Part of a small language model's weights: vocabulary 16384, 470M tokens.
Each number is 128 + 32 x the weight over its row's rms, rounded and kept within 0 to 255. Layers, rows and columns count from 0. Numbers have three digits each. The size before them is the row's rms in percent of the matrix's.

# layer 13 MLP gate, 512x192, rms 0.105, rows 335-383, columns 96-191
117:085134124145129159089191153164143044120196131128165160143169131097115162178133113062077100151115130147170150044114138137075150130116145131104146143154130160145196124130132114141121161092075082122105180119084127116115110103154163115126140154132111138103146155110121200138142088139099159120
110:123134126133082110092146155160150072112100102110096157163110106176110155173061114130107086123103159127184091123093123145085128147150137063155145124095168152129206080116135128191132067144095106045149121117150124142152127099146154109151215173107200128141125144137147087097099098162184107115
089:179136144163120116159114109166132170156166098062130155100140174157123138116121114135185132140106194108200128168146151178095180135129099195130111110125128127187089154078084132116152150177144125066156146090106115141132162143086121127103126170114152133096156162157094163132218113083149143110
105:163189109151129131078095158104119142100175112144154130126110105148059122147129157095151067149163204099120090112155114106143147077128053109138058152065122149141158117172116143177120107185172142105089102063119107092106123174111122138114110075129092164121138135082170120088173113165099123155
103:145175105138153134113091108044093172130141143103210129116125146132114186139116081148110072087157181155109143116146054115168152125119099112096108136197121144129158109196128147175158110137066158150141169132120161159148167139198165119112062141167130150125152130135166099144102126136101138131
113:191186101126116151112193111145142104110171113135118118126107116160099111166117144142126139080126150075176183097143100052154139128147084160133076188124114132148107116115175102130132147100110103126120082153160104108164140088133103082130102092144105104141177188105105172142190137089198142138
108:115133143143140199146074158162078156078118106089136090154132093084146167140194098103100118116123179097138131137108110114112089202113160132130136088173122096159094109124128105077125071092115103113151145114072148071109136208159149114088084151104065114148139180134174130161140139081098111070
091:113159120135105090108116154126101144111143158162134129120161152138101140115174129063113114139094115094165156139156180071134104084100129109117110131110117151083119154151109093151146124119106173109101124168131119099086140126148166093135140180137125125150127159183130123115146123107096116130
094:103119146099063115168084146072099146158137136190160094099128080143152119148103062134145107105147155088110148164150120105166139127139089064128183130115081150179108078094104154169124112100071182158081142102157097127073147138064165156103134119130215121117153151088071130133154126108122142139
096:094138117058136144115159150196134148096140154117048168196145170169122140158112107157105131149112183126148078164122092132104135115088108056123164102101147165115095119140122108101061149105132105085051120148115132102126090116148140195144118172124179071110142133082114119146092144145128106116
093:127159129100132140079182140169162099112154145146148087115115120115136099109082126062113124115103182133134143097124141101134097109140117107044148123120137104177108099077183126142060072121077090115144121132102151066169100134074108092139099136176110154120093130094118161130091135076177126077
098:167120143064085101153092110088158213160173185164126179131122151132184097114093077121096205129164109126118125126081110123097160136112085137078156174192060116169115145161162064133167198154126190177133113075172169158167093132093136129156146098156163105126125131140107115122158101151182099102
092:120139116100161190103098117088200055104116193117122125130146098161154170161093097129127174172088091110141151146148160135132092129124192092136104145104134149143162088136138044112116188180145111126161137142135125161074076141083158131119117123110146128169152094152115144122097109189190079110
094:194130122137180138113143151105063050138175136091147113111167163163140136080169175138186131144130105180200147190110087172110131154140147107071133217128077139140093082097101111117154095092156131158121111075121103067130118129150150157131087161129106112120170138158097156102150120083167110126
091:170123125153186129114138183147128123058120146075155099193172079132114103134105108109133091111085182073159194191117119112125115105130141104102189133077118163094125096135094117138114108103087125116126106061208123086097091175162196141111137136088167120033128168124146159161162143068127167141
106:164163103081105162173195122116124150113191140152158176164165108109058147154171094132121185180134187125146124150174132103131135139090130144072135097136129068068106126133165112140156137065136055129108101094083095126164103156138115153079142194125054136155161135085188111109150103156128165131
100:070177134111195161163126165124151151111143093108106124156110114143166124124128170111134172128144184114070117111116090142135132117100085169141145143145094086151153134140122117062117072121158066113197086126125129065177119173128135120072151126126083148080151118100136156213131111095109094093
104:094150131061153152097123154131115126123113122095099168119076160137105114139101084104088132175086106093125220096181089161111098077154092088115139123155132124161099144121188107142128112127080139127169122154129108103114093096186145092147201098151149140105109100074131152140121160126167144121
098:173141109111149136165134136097157104077114106056112127042133130118145146133104153158121097139091121136207140193126165115164103125201134132092102160174141152185104143154100116175107129131111069091149173111188093168133127156115129096148117101115088155140137151140140164114139043105105179146
071:123095154130128139125134168128126148159126177136129108107135159159122125166123114174098118127100159184038101095145094098136098128126094101138148131131181106103081148132102181126126173090079112171101127151102074108109112136130130110128085137123128091137129085120104075128063115080156127152
121:118160147134131135126159143112163140120158123088134187127151129146180078127136111138134128145124103071187164175113115126153108138191098129093101142158096142136149111160171088182127156121171124086098125098113135149086103196099129125131128043116150126076128165129103165109172084128120146150
106:156129147167108147154102184196078142126124098107140091135149100113140150120128085054091151151101094080170140127147069108090093125099112172136082114110110093128126079122210082155104123123111068140136173105094208109122124175118147115152146092078174163124079208115129108125158085088086178062
100:171144114162123138098097150156048156116136124128159116138111150096102036132159096170136112155056129106179149100104166175138119148069096139115165086141087138151136118144171094087094127135101119159162097140130089059138157184131107127134071123070099146074109180138106176088144071083134128111
088:153165094123098187136132094080115157139106117176120131168131105069059168169104120131129146127157167129110103119120162144112115193118061109064104130109148139138118111116215154103158090141096092133131102134073157175063161178126066076109045099097098124146165106109142127138117135123135132113
103:097137080065152137088104143163150152139121135062075187190141117153082080133182107099066123105158151123158141176112145105076053109142115159135098050132145149130142122165150086110124093135097088095076144126112129173105101119118075154117163144151085084168116154110128098059125109134113101155
119:051167138080172107173208135111164085110111124145145152113093078118141102163183171136166158145111101165180152124174144145074149147165110090146099076154082141110107144086149151113133136142106096091088126095127139057077147143172158120135071148140158145090147110154134153078144154138147094144
100:150151145140103154147141124117119091150178169148128073128132172103058066180129122161096078181124157109096133140169095114092112183119084128131089207164076119130178097181097155131131119095196145132193091146125134040114124176117096123196124068102128116096194073101111132090164157184124147138
105:125126114096143164139171109122137061088152169110122152102159152119164136129119107091091147123146120115144182143129105120134140153167097145095069084129112108189136055075166138179156127062172100155112123120145148156059114112128152126094100165071054104134132161137180177098173080097147175180
075:096140079112150136163168138098153154155168082140115139139075163127126174087090100161152123147176082106142151160165087076122160182123141095061169160107183136128114059102127137111113159075112078142149083131126115095135133188161150082116154124120156147142113114115120116146173146087180114069
075:106113159061118147105129129066125147126157152158139116121200134103135078197149123138125155110123156182076151119109124147147140090129106139161112149184155119151135115117112137178202154221111156163100109123137149158086110164137140116082146123166133069124151109185116097106066133172120147151
102:121122165169195157100110145099103064081183160101124116119126077177128145159122176110104122196128142141127104115121119171131193164145115085165149133108086123122171117092139172155161180142121072166122168126121128115167112178145149077135107161113095116113109147133120183144139124119157131110
072:160113123100142085173152122135196128119255170169125140122091082113103135090166148133143138165153120220089059098148121171160125122122181106126122147104150113142126136129081141096149091106199144102125121175094107074133115087124145142080150123147151090184096077193151132078102126125090139156
106:144129110107174174133136147197165156051108104099109153092157143122148093068124112108050157131076158164143109131123162072168094088139111083133118082178148152126090126106163115152070106128122090134128106138103073203170118105130080068148129087153150179114130111109175125130164146094140116079
106:151174134149154080159103095135073143108129116179139086123168137177124176135156133100114139141126176119131134161124101109125151134106131121092113113118068149122154112191188146138159194097161097169144105089115107121150133144139112102104083129080076127135084195140167103087152104051131131099
107:164167108134176150162148134121136115120146156163154132201124120083158173159187116112166147160098184103106149125094109060131142131120031110126126115184060128126104132164136090103131096111064138140164174144073075111105142137175134116164155143140093191089165061092146189149127141083090123122
081:115133139123159152121163155086114134141178120130129121107148154081118073120127085146124171185110105145144148080147136147139217203095074133092115141185107147097101133147072100141125114197211160150138082142108085102060099183143190116136153170117181109157177094111113148142112165126176154165
103:168139126150114097129121085136208142103075105166131086157124110118125118133127102126130112054187117147123126105102098107152112125070091102121149114138126177130098085105124146102112161124139108153113081198191139102123143092110174147117131151182079105134137106140145136150133187135142189203
101:115105195081154161092123121124132100111051113178116226136123132135087083182148130099061110151096106094084128169116197076115099086136125107114122090133152149152144118143169076090142186116071042095134134122120127148150144163155159070162157157141133181078146138122122089164102089097159110142
094:115134166152125157144096146203151102159149210090122149125099145111120100103146054145119108135127110152147151116209135149146129114142130118095071096068148113111147064128127066143138161094095102153159085146154172125113137149144123088172147145173199099135174121127197134101133107124176151122
100:157157147135107152099211081127110112094170148128138113141175056081089137141111118097074197151134129175141100130106149166107055153137127166078093110142125177134076071115142145097091107131102121091101092177119104159094183093163098068113209121158082121176134130077101164145113131159087135065
105:149143159093172166131104118066095141074151132096194105120116151149164164163139180136132101127142110125139210114123158100095199102142136141134144179149096182094118115138153090146137142115100099095130132159131170124132125115162148078136085072137149117160143110139117157131088184064149087076
091:134165115086194143121115124144086109129146122107133082091125113115158131132092092111107140120122166149211138139122067126124169109134163111168109113157155065099117103170163148091155095133189082168151169075096183114096140121170165171131148132123144097143107145090149117203186100088109210100
095:128198146087169078145114097171099158171163170103102124134169096163180119151142152098131141097131195116109105056139081130107145094135153103128079155162150090135144154154095118022117086098187140179099071106109127072139151127116171121118184140144119168126119116142116096164114184160114151067
089:094121123173084122123170090144087133085094149067134118103090126135120065140143128152113118092122103186155091130146130102132102134125154122052187171149121104082071172126109142117084179116126175103162061127053118121056149169120156091151131097064108135163120074162090073144128172149158145073
110:147144130157157103075136159115166065119145166106160107154151127160069127148081123076094107182096151100169134093143135125081112138089102156122103115119115140116182202132132087155151129126113117091112195083134134164118129130143212093179151116145143156079103145111157178148143106116178136183
108:102138120117190112148173100197109128113095103150152129163187145153095128112117098126062157100173095086116135106160115140062135156152101084092101086133135109149106137093229112105112134151087075096140173117117200132095127145098056112084122138126094080128120169049131126137143120148115195129
102:150133147134183128111151157147150142153149144108058152151166128108118166115216138064086119178184096140146135130181110113122158157105085105145100155173119156130117111179151169144166183206100145117114177119118109165120213141142081155152107126111074127143178158153141084104099149119051153115
098:172138112143127123188164110102197092081171116104119146141126155143123138163191115168133139136148147124105098138154113144134170158169105092141104143072141082191107084117126144154133154082112093138165118074151105134128125175152097097089116113124083168195165195225113151071152131083135093097
096:151113123160115132074132182121154123111140168210098129171136169189085155084070063094111149154112111147088121175093133134130132181134096136132164100126090174134138120173131122147126196114147121093154137152101133096165157123123102177165119154098116136103093112140139087112129128194135100163
# layer 13 MLP up, 512x192, rms 0.112, rows 335-382, columns 96-191
119:121118083103152135130149150106106078122172164149079159132144177171087177131150140095102126161079134148117146076091130153110148142155167095143205109176136070106158129180093136162171152100144155155139110104092100132087076159129097098120126167121163181104132113136132148092172086167132194152
102:089120134147175120076137123141144175093135142163146094158122114166121172128120132157105150089100159135190153160164129145092153069094195093135151065129153202194172135189087141114163128123151145161051112120099210127163117181128161151116137136096098091126153160131134144242140127132134145145
087:139076052184130105190113151116095152149130149144136092139154109035082116110088063143174146133117104101110122159151113103150184173126133124084131088111115115123075185109130076088114116131153220133134177097125077111107132120108127127074140130209169133104140153160125089071104174135133123140
104:175143179131120174079114101119138140140142158100108123057142168076162129120193091097117104184122154104136138163145110137163190123098124159135045136078126110197086156101134089101115096123181135068114138087147127135130092179131131113108114119142102102099144119093102195107155181083099094112
094:157123096155138187166134157155192147087170151096081127144097158163133114114129120121144128164141128134115087109189123165132109156144113109124114196182144110119130114064111117152121087151149088126130107188180077098041090094115128148153105105124155116173149144111161115188130081125036166110
117:131151167115109114124173121197112105095091088095143133161121141115116121111063158106180133168047119082144124155148112084093060135164167130163139115179131127138119149113161115161116111129129079135161110063177185114167178107151097125125121144184121087125104064106131064082099135104109091115
112:077122118100117142141120099099106129199156131187151117094128118164136095156067087165169140101083109110134137128099138141135147169110119150144167070142148123102172141135141147101118141141157135165103143147126091119141163168110136220118112154096146088103129129166074082152057106150185095088
083:093130108143182184116161110078154040081113142132154174109084182084174199201142102175123106135168136123161110118102125122142163096143089108108132127097127152121139091145119108110181104125138171140156092201082149104099123155103107191102123127107137100120093134096094128134156103133098091109
094:137147160115154066131120155098169077112110144175194125173197098105153110140104157093141137165099193137126133101129109168184089143113046140166142150166130101155168124081108120103151111176103105141136119155066114109069135188127157096157118136131148153018086126123203141122111119103146133133
097:183139113121162105102117044171114106108137111156103137209144116117056146109123107111066113109094110103154106142103141099121149182164092163146110119089089133104143112100119094114110086116118089091051118159087155112074091125148081168147095177127171182133075118107111151152114162181142136143
095:135142156090145134140141096138154197102116093104112089090111121084152162133177181144137142043154130142121135125110135107126152155078159145108150155139107143107119149085147167115115098153071101093153160110097134089118221115168061133096121140109065162096173106083172110164042195076112151100
097:081132154116161187118094150191099128147148110121145093157156160134063132193126100155113123115127124134178146145162133107123089077129116162129128072116143113124118136135111136072114104113082103108121125162138053126092125150146133084121093187096142128072171203082131138133094170108144111087
087:109152113146092156066100092182130117100139122138132177180154131175079105099101136167155168149071095153112113101161179107134102123178151092190140113095103150097060137132133141112053100090114070121096121150123126173098103172125132108091104148124121172048105129136161107123142164182171156160
093:136159120123071150150124152127180111086142133104147124156096095144114168130094125115129157092116130114121165117108138153136150122119158157151109139114130158175120122115093085105116066127118176147097117078093133128154142093111130059188179117146094148172171111149111143173112178180130190163
097:165169074097111126112112049163121094035160119137116117131128125114100105110078129120106089155113150112115082169142166107055123176107116108099123145143075062110162172110115193115144108130170079201123122163144135101110165135117103155053149092088121099207139142133089098158109160186139164170
104:012105162164120113115059115136120123141145117075117060162182136149166154081164130147114122133164100160116090134128086117130138125183084165126179100181121133182094137056111134137107186145123127096102161157141118102180156092104147151203140131082158126102170091070161154156120073106127143153
099:152074110192087089076099150166152122129086102117166130150134156152102112148096219164130097113048148146164149178129097143210073104126125122133112144135192191155153135123143131164108173119080117114129143150152126129186113151142174065125098133110144092126120101097159088144074169098137057172
105:173136151062131114061086160093141114054086143102106162082108142141125147103088148147105100112111139074149185125121111168186102152145113153131144151134083074080090100095119150112143134143046135126128142166098126086081192140144123153174121087139172125094105104084147127130119160090123125158
092:096133184072114107104102106128136143114124084181169139098190195157068083063072128112098098119078135123101151145138144163145066124158148084146138112193151134093151152116137134222181153121065087110125142142154143077160159096104086064093062147127099161114157155107138072113133131135097098144
074:150157145078129158110150134104150199125121184134106117140098162143147142146069135190102116118100134151130099108137129108085118150127138134173099097148123100130079135134103145102103134141152112101115153149143109146081145082144160119114152173151108157140101090129113083115085145112171170116
124:102106150134115115118103139100100181149150124148166107054116132164163125114163178126182125154126152136185155160114177172150067180168103206166209141081138138150121155103100097177134149112131134123109111085112160093146145203131117170114093159119144087102139145151168144142142107150090137133
110:148137103189184139117122121123161167120155120079144130093134175148134117098109141103060127124111142110110131103169081174096116068091117094143128202187102057091081101114087170125112114088168153172208134079116131064142111108150114216128120062110115161117110117149169109149130168117145159130
106:167120156157086106138166104109134109103108101163123114118141129110119117128151120116083132111178107121097103136107189128119118178167118136153125154101089057103079054134100120114124128148108176135103143074126141066153151083124118114102149127148087135118197144135073105085162164161147158136
096:125101086101104075122147175159101109132178116063143119152151134155129111124122131107121139196088107113123160101122150102094199058189090176102083138046116124090111129119128039167104128113139143098124163136185096155139034154103170155132095104162046104042124191108168139073103080119147112132
093:159143147107175108147194156082163118106137051128144138056151127115133130207141114126098156136189153132161126159163125171092180195096095105140155156119097152170113127166168166139127105152079075167096138111129126133140161126148122173099139085089115181099155128129140164167139146112098104047
108:143153115128128134154118129160080127120118140107098136133169091060176041119088151130122153107181108145180146132132136086180144135123108122140136106093103062133135081173123191154122114134174130161115135154171133156158061131134152171157156124118102158111145119125121080045106136123182175089
110:104152102042127149112138196130168129123142124072144108194191165125141160129112106109129086146178131113122122144141160102121057083150047134176100090127145116191111115122118130145043164126089037082115204094134068149123173194169115136125102088136114109155092169118124151149079119122098180114
110:156114114079134108134096137066212111117138164153115210132142153108144177119138131146094196089121120141103179170088139114141113129168095157100166112114123140127109050132149148162148117103122165153124116153119110128123079107118110117086138163163147136133105090179132132089216133099172116114
071:150097141132157109147134124164139136178157175157179138147131045144156104130143175079102128155124087137096150158129098117137151101106139120157125132185148139155133173157123123184105146149104091070076082127174156155140109093098130106150128124139159074108083152172081105134105125197082134168
075:113124128110175121171148176138159118134132119203118142120073175140178112065167106108145076203126128127202132157124106134103105200105156137099147118127100097139140083099162132051096099081131074131148171107103068118175153136113133168146118092148151172140063144125121169166139141066102110082
109:153130121071131122154205080142132118107165172074088124075127164108129117130152104091122141186192082103162093077101119176132147108151151123148078134096111069127052096120108110065078133175153111133153067135138126105080108112083110151108147114138139133147149146101110148103102161129172116098
078:134161136156112091176147107128139154099213150099153061116125123182121105111165151190134090098117162112119089103169151177126138146151163123119131100168099102156038114073096148113118094129129155111069134148134080138142147132146106056097139135137158110156124125148135107104056156162126112127
100:110126130146127132181192150134106116188122101138123089135100131129160153141176183103131145140122149121140093113131101163087112119129127119086106131108137125142172152130104118100125119115149183173146210108141139144088155132123196126113098128187121126126095132108120061184127106098109178148
109:107109088120129197142208119116178122139141133074160150137097156123129146141137131128092134072105127154142108140097143143133129104171145070147110071147203147131100120109100125144032135102116089146062114101140117178127132163136198151156179133108178081140101101109123133149165110125168190145
107:113124142032071130144135095088069153116151153203116127102139165143128144128124094105202171173139137130118140103099137120187220191058117094150103136125158145135130058158115109153143141159117156130118126149057125115079118195125093177130154089091098158165130158163114128102097144150088109127
082:146086139151125125093147104122145140085119205175110079116122168156168107105113100084102129176144109164130096131169075158169122126163117127083132112112131167150128128164153154105144161149156092095153207173102177134171102095078127177130072153106153090157131131146109142155158120132117099128
099:085139159116094183142097139110144154093157139076114153111134141123180170168105145146092157150143134092163154142187095173127117095132130133103118186125112157153157150105150128142114110100143156099098141076167099188135076122170072146165164188075181128145140160070120133137090130147095162133
093:158109039136175091121119213152156110097066106171199148135111144159074139100135111060148161118086169148094151145097155115193150129120109086130151153144142147121142134114095126081109136096078092119215106118119101079104120119146146111127078171116071123127146100141165131139145121100113103071
089:101091138197095142094100109116108157110110131124136156124133124128153146046105089186093128118142115107107133118161124131153129118147141079148080053092157147202137141092090105147122103145019077142135154189166118095146115120123116110147095118156123062179083133102140108080159113131155118160
105:162146187125147145101156139152047113161043129126118107134111121157111085129128152109136167108151100118120115098142134101117076132160129131108135125133149161124164111166122118034113161125113141150110099162205091178150092145179133129135133163168114208086118144169058115150138102183128149138
100:073160167099116128159126144150138139119163109134110130126131138098115123066115111179156119147147128082168120132164149129199133138166176140140066121111126135165159079151134180101154153098175148159158131172177105091074179102097135130143193143106097093148156170173085168129180102121089149150
089:093137111157176140124105147138128141204139152109119103099170152125160148138093073072084161157133185048146173157102095154098085110094173068114132158113130067092062139080184189098176105093153140155181122128159137164133118135079128126129101163123149131066093138102100104171148142162121168159
087:100177127120127092128138040116118125163106118080082126116146090133180088160127110155096114133162122113164167138126103123049152115126161118108151106180086123047084154090118101113174118129182188178078173131134142156091121096088139145100156092153124140160132119158174136172086098147112190148
088:153114135162095101140170097126095085131084108128116127080179090094110184109114146111163083078134099133154112176188147069125097139214144090145173163061136074093155149193123090132102118127132144167120073102121132114100126087078117117188105100107112178086151128154088126202204120167106137168
121:115144118093138168129130116158095150106133100111095174107114101156189151127158190145101102083137084197145136165176128138157178136150107118116125111121163137140060080135176156145071116151188139138100092125151169147138189151143095118157115138129094138082138070087098047159073161153128118048
109:169131157105142136106084145078110143048172134128197121121080167115157160117083064095176129153185156169127080065121120131161093121114085158115124114123120096139080123167158148178145128133107091071146136152117109126125130152115162123118035093087116066109126193140101134108156059065049069152
099:086101107209146179199161150151175075146148152088093150127066135091142157134160177117137108147141113117068109089097090122151164114113140126168137139109112140166163158089146194109147156149125095153201158110127098128169163144114124079093161111095143124117091138129170172111125128104123116153
094:076144110104104151102133104063115143146158114168116120108117096125126166120124126159104105127080109086074162107097116161084119114151103164145144119161095138098104134128110130124184077102147195077109095166131133142126078062092231102197130122119185175095119098114159133134178129164120119117
# layer 13 MLP down (transposed), 512x192, rms 0.101, rows 335-382, columns 96-191
106:092066134117114098136109108089103136116117079126141157125174121163121109103142138130119121148097090133147107131128070108097167117138147135120134133072078242084076107108078178110194092075125090189101060111103189120144106123151152139128106155115083198110108170117120071149141134137094112102
106:170011156107104123163113127113142192157155109112142168108164103101181158103088147124130108105075106113097074116119127159112153153073152146159115135175153128123068113113150161192182116129122121127153110080135137111090120126111063138123072117103141123113146128150116164063139145085086087111
090:132141129210193092085143154090131117058151163136135122127135162117110181117115158120137159153103168124170105094103172167094088088096116122142129111135168087144104148105150115166161117146130142125092159165089109074179141148102153157138152095147176189154199154155125072166131126121115157170
105:132057155095145114116099096115089084072058125072063089155161172121107149106134096121110140178176174141162148167123080164174130162130071112195141113141180082147079138153125131111125106104075130079150093142166161107118132191127110156118155090165123096128147126174157133101096137125142108097
100:106168087135148143064143156133110120126109109162157175134095088140149108123117106089078140125063066129164093155138128079089136114102122156176121087101107186121117115150166068105139175121123101137148091140110087140193126130146170102162148153125163139105150152146107104111112140087231092120
111:082100166147142170166073112117188198163152106097097124126128135154137145141097162157182172095156083125163118158126142098132116133146129107108119102088156120172068181140092134122079112118103094211117157093039161156161123194164141130134154148142107129123164098118137092146094160139048136097
106:195255096134142128142085158138103148123127110167144124087148107041092113099160113103137140145170183132146068098124107148108159148077102119163162145119175144190137111093163112080166105138166092065185161124086128102147162141157104138121093144096130057173113095137126120086141150132144134135
088:095074107102131093052109131114097187157175162099127124183076155158090119081130131124113131121079120109114127082199134165130111113129106120115149103159165161061180096168137115133201176136092182077096110166159104171122160061124173108153172148124095108122145119175132108113080122155120186102
097:101157192152137108139126114142126153087124105111161084142144112147146135106115084116120065148187065132149052139161125158124134128131139153124092116139113157107131084137112145152065153170143169159146120116149151138127141128127120115123134134166058126155120104086123147154130165123185115143
103:087107131125154138142172128150096193178131102128146146177170169154090113120162132137131103121130190092107047191094145132128137119157057174156116119143187066139104151109088093096086124146128121117074137086147149123151142125133077093151166144126171138153141156147108193143106121134090111116
097:124135177133166187139127097132146130090154157068147147163159132152151093098133110176111173107125080139137147125104096111052159021123092123122175088144143106089120105134158122110102124127111153161134132091105132105148110135115101119157123069130142161129152073068135112145163123173100135106
095:100116124139159098158129114091177095123081142113169229074079114108159076138114110097094156168077089160089136178071118151123158134146174159143140166108105086115152142128116122103175131150170162117165065125138174155144097122082074122133164113117089156131096067151096118114110103135154118137
092:144111093127124072146142154148167163157125121149170162140081098124186114159132171118110039108117037123130126224130134145136154091105115162137132155116125133139057107186184128121075185104123090136122114146139151148124154118163151110121167090136096119128082129123179158156164125074094140055
096:161221166154129091149154170141159157096158154157156142108114117127129123148124104061099112101135139135118157116100137137099123166079110128073159063076217124107112158112107155124123052198079101113141191204151170170144142107137068163105093129147100149140169136099107185089139109123104140160
099:127182162129213139148116143158129101121094080075114101075128127076134134160096152102162117104088086084112182163143126161106084111141079113179149154144178149075135098102164145152129069131124125154166078130175101151131109208117196110098127139095170136112174110115139116105137167095112128125
110:146138126128113098118168114104090125144112131133140155171120092135167145139126150066100111139097250161144076162133167101131093124153162124063126164191237076141146157168199143155126172084108097139134153060136076137151166144180054114145088144121090212127163117162098116114076124137138119106
099:103169098121184104107160139151152113148156155107108108112106159123121176121127137087132121128136079124095167147156168129129175103131142167067169160081006121054147124167160148074139132113170151181131102189096134149135134130106136122096152131147132131142108149130116085117108095109099151051
108:045130125140142098133150115101137119133141127154101118111147136098094096109169137113179214177157139091145000157108197144137183143146127092122160064094176097104104096121130129122181198104169104116131125106101128165051152100118154097064159098174138086191119119184167101091178148172110151129
093:133185094083142104123193124125127137152118156112113198185117089091137082130104118076170097128087097090146155095176141077097166166117120139132081160154057122100123136132131111081073144113152157068132075087162109063105167091126168127140137113109169145111131135156136092146119142144163117122
075:110108094155171134148144105165127075101116125139123151116097108082122161125128127095145118130146086115159135117123146149075145173161103135127133107100066146125150146119135097093063117113120133133151143143103180124102100074118115173134134099123140148123140144130130199097174121156075102076
116:116168138093087111112150182164131132159128087124185145143141126181174064143110129139145177159142148180108152133143194167166193131117128105158092109113127139188145111131097175143056086144099129134096160131154170085122145114164092126177143080173123156145120154153078092104138151131121129128
108:103163134106128125125102187160134145130148123167129134180120130096077115149169136170091179141121101088166096184113156082076124167142131172204073081173136194113182166132142118123102131156104135159098144131114106152139125164154103081158158143196123155113183099152063144061056153135141094051
104:118137120116157096173145118097065134086150128110084096100104076117106151074148104110138085144105135124137168118152129111192123157127125161121131172081106107125183116132138134126183133089138187119134124081145149155107158074139125116104122169154151097126197143077086168118120157102101145082
096:109140136181113105063120088123160170160159085145128104141121106171138126167128186096132126138183145143099160128203155149144114155141041099091112142125146110098144090197154175181121156111118132160119082119123111141121097142090162072141071107068157105147163128126097110134120159149137142124
100:114092142123069104048122116113119159093112166157108106195150132150118098098183131109130106142119103140133109183164191105099115105135151105086127105122109082135121198171084084110113125087125125125098137154113122150100124158120081111092158110144112130133102146129140162019067110137100085172
110:068179149137159151114136156073160182149114131192121153162131154075102130094162141140176173128138193128131161097151138141100141075128115123130090126140166128078120121115161083131120125129165149110071163112076121068086107130133136110157076130100113124115110072067057172144150093120108114123
107:160255125079148152129107136124077128132140159139162172130133144127112128077120111098130056112184086096107171125142181109101084095086110087176086116067091068106130124084100102121157129113103146087158148086117122100100128202139069175140091136159128096123109147087129159129157149175130083155
106:074082123120189138148105173160115157168114116173075132146100144161098149114095066161129181134051115168116147136127156135148129155160117128171105179137087193141105193186121129042133155135126156141163107143145131128144136080089137093134132182155222156159148110143115122113125147196124071106
074:108090089157116170097164109110167143088083072119106129155156151140075189103072082139153103098149119149133152132097129140136171122108118145136146107114204134171119073119128099127140152120099117152128144142091111116162145147154159056151097183116163163140153117086120069127099155119197083121
074:130123129128094126145107162093113189163122062127142121169174152117110122125099150203173090088154159104154204162139146145225147079129130101102140122126153088102122106102137124160118144153130118112091097133107093105147133204124160105099122137103118119139147128188156069162059156090160084129
108:143119146068132127054114156103174069108143165139129162090131134118166125142129134102187176143128179116159141032085140141114152140114118134206168186109118116168101042116139105109111166151131137091130149130073118108158116141127127125139186184060144165091157152087175168126117124163145135159
078:130164063122155127092168113176083052107091167131133130147095104082144133141136061063100126156162132113124129124138083073099126177132100125111115129078138182125177164173120117094127070137137178126140155127097180121118085077095110168179138074116117169116115129114098147131189089133127134114
100:140238130148168153081109161104160139085134086144117105133130121123118131166074093126081171109110125077173114179100177118121110138148172142175106100127083106084119045055118165155111088147134175174134102178139106110147058147107136116125115110168130160142169152134115118115161154153182128102
108:147196119117139207128149093097058179117113118127132147112148099122081097130129134148048157177162098102209117194118138085154071064101117133107078175197101181126070099088129146123145047139105088155120159098099090148107154118146111103144156129113168122118097114143153138136115131140136120186
105:163047098130112104168093173151092163157080080107109131104136165123135157084130083093088117104162121147119122150051058147095147086096189095101141136162148141090141063118158128170188115150115140128109140118094112145107140141092076129103088152150217135148126139104135104141115170154136116150
081:128000135115114154118113138120118142143180072111120127112162147139098127177100138196171126062116103107137151065167163103168105061124149136133139194155133087128078113160163162166121142101131132134132138093138063147117122142115184065140143145160125158104146120090162130085067122104168134115
100:150192194157156115127155100149120161116150124128099070132150105141132060114111062132157168087123198188174118091103094076094089095136124109100167060179137121140109041118076195130114132153093109132097147123195168142178069088171130141105148127141079158166175133129126160159117143155117153108
092:108111159127075111172065092134112128100172157135118116171059078115156104157094088164153170158181193129137096162138145129111081118121108157173112123134121098143070126100166169145135091069148134179111133111124170078124155108111105164114088116182168081164123124144053121116106134135149122108
093:117072092122098131120142159108188127091044128173162138138147135125159151170111101115229100126167170141160158049129128098158129243154083133099184117168140138108150111118093103172157183125146143147176108130108067138130107141141158127096110113135102104109047080172144092124168157145134078176
109:074105075136131096117181152128113106116187129127144122166167107110165152128101108157140141121092106119170057103129202096164109176146198193172151102203213148173139144109082096116103082153146123127108094169135096111122056108118116156175129160191119160072109151152068096166137128138095159168
096:110155112157198138102161144111124160113135181159112138112140159092130139189138066112120136132099079146161119172092096085106137153090143122158176083175063093125098128171109079150102082160144090162134147120101107142119189100178065146106054097142127150171089129145135123159099140097118108070
092:097186106171142125095155110107172119104141134119131139153073096160132078163145133117126095181141189135136149121119176074130144167166111141129121148113062171147123096150053080127137174062124138133136073154106106172115110097093162150118175096161117133142106154127153109045134106162168061150
090:188048114128134156113126155141108071121094127176164092148073132125108140123151123067118071162155130173143136076106172116122123150125083153135102084099078165150091142122183079098069093121061087090170120113111077138166129139069070134143108113107127145166076141135121161127161154089090104110
087:110164154116113158147101187107187150151150152108148157084137094131066060127178121129131148079119108132183153140098110114132100128172116160133097074151136136202129135113121177158158142133101128112154203110134112187075099172140082096102114147163142161128082094090094133093141136129146076121
104:095220154125131073082132131158160097147147117170108143088085123156093143151098152125149116113111102149096169164122146055145197145111143071230082107115131114147115171139139100148043129161176123134096109135101139138144157175126102128140132090104118151154117089134085069095091150158116156069
108:169142133088140142177163157128141089153127079161139082143157152111140148131128083087124087100114101088132090156114078086165166132112118080124092104134106112115089163051167166189100148160094082152094169163150130131153111116108130133084110079101140114153090203145143097115102115081172143145
104:123167158177099163127077113139100091110130160132174124145129154097166159066138113106143186124162044125123194091082172116108122136094158128197062082121130152117106088116107098070124139112100099088154126135113096187128121126147088118048179141158147104142084142152178114164161166135143089094
095:102186116105070202195144082071106137093132163114160158047100142110133131124160159088074117147157186095114128159139127123128156148172120126104096095178065105112122173082052137116153084100153096104108159130150088123163117151145085115110148120081101136128142172133088112139098091101066112131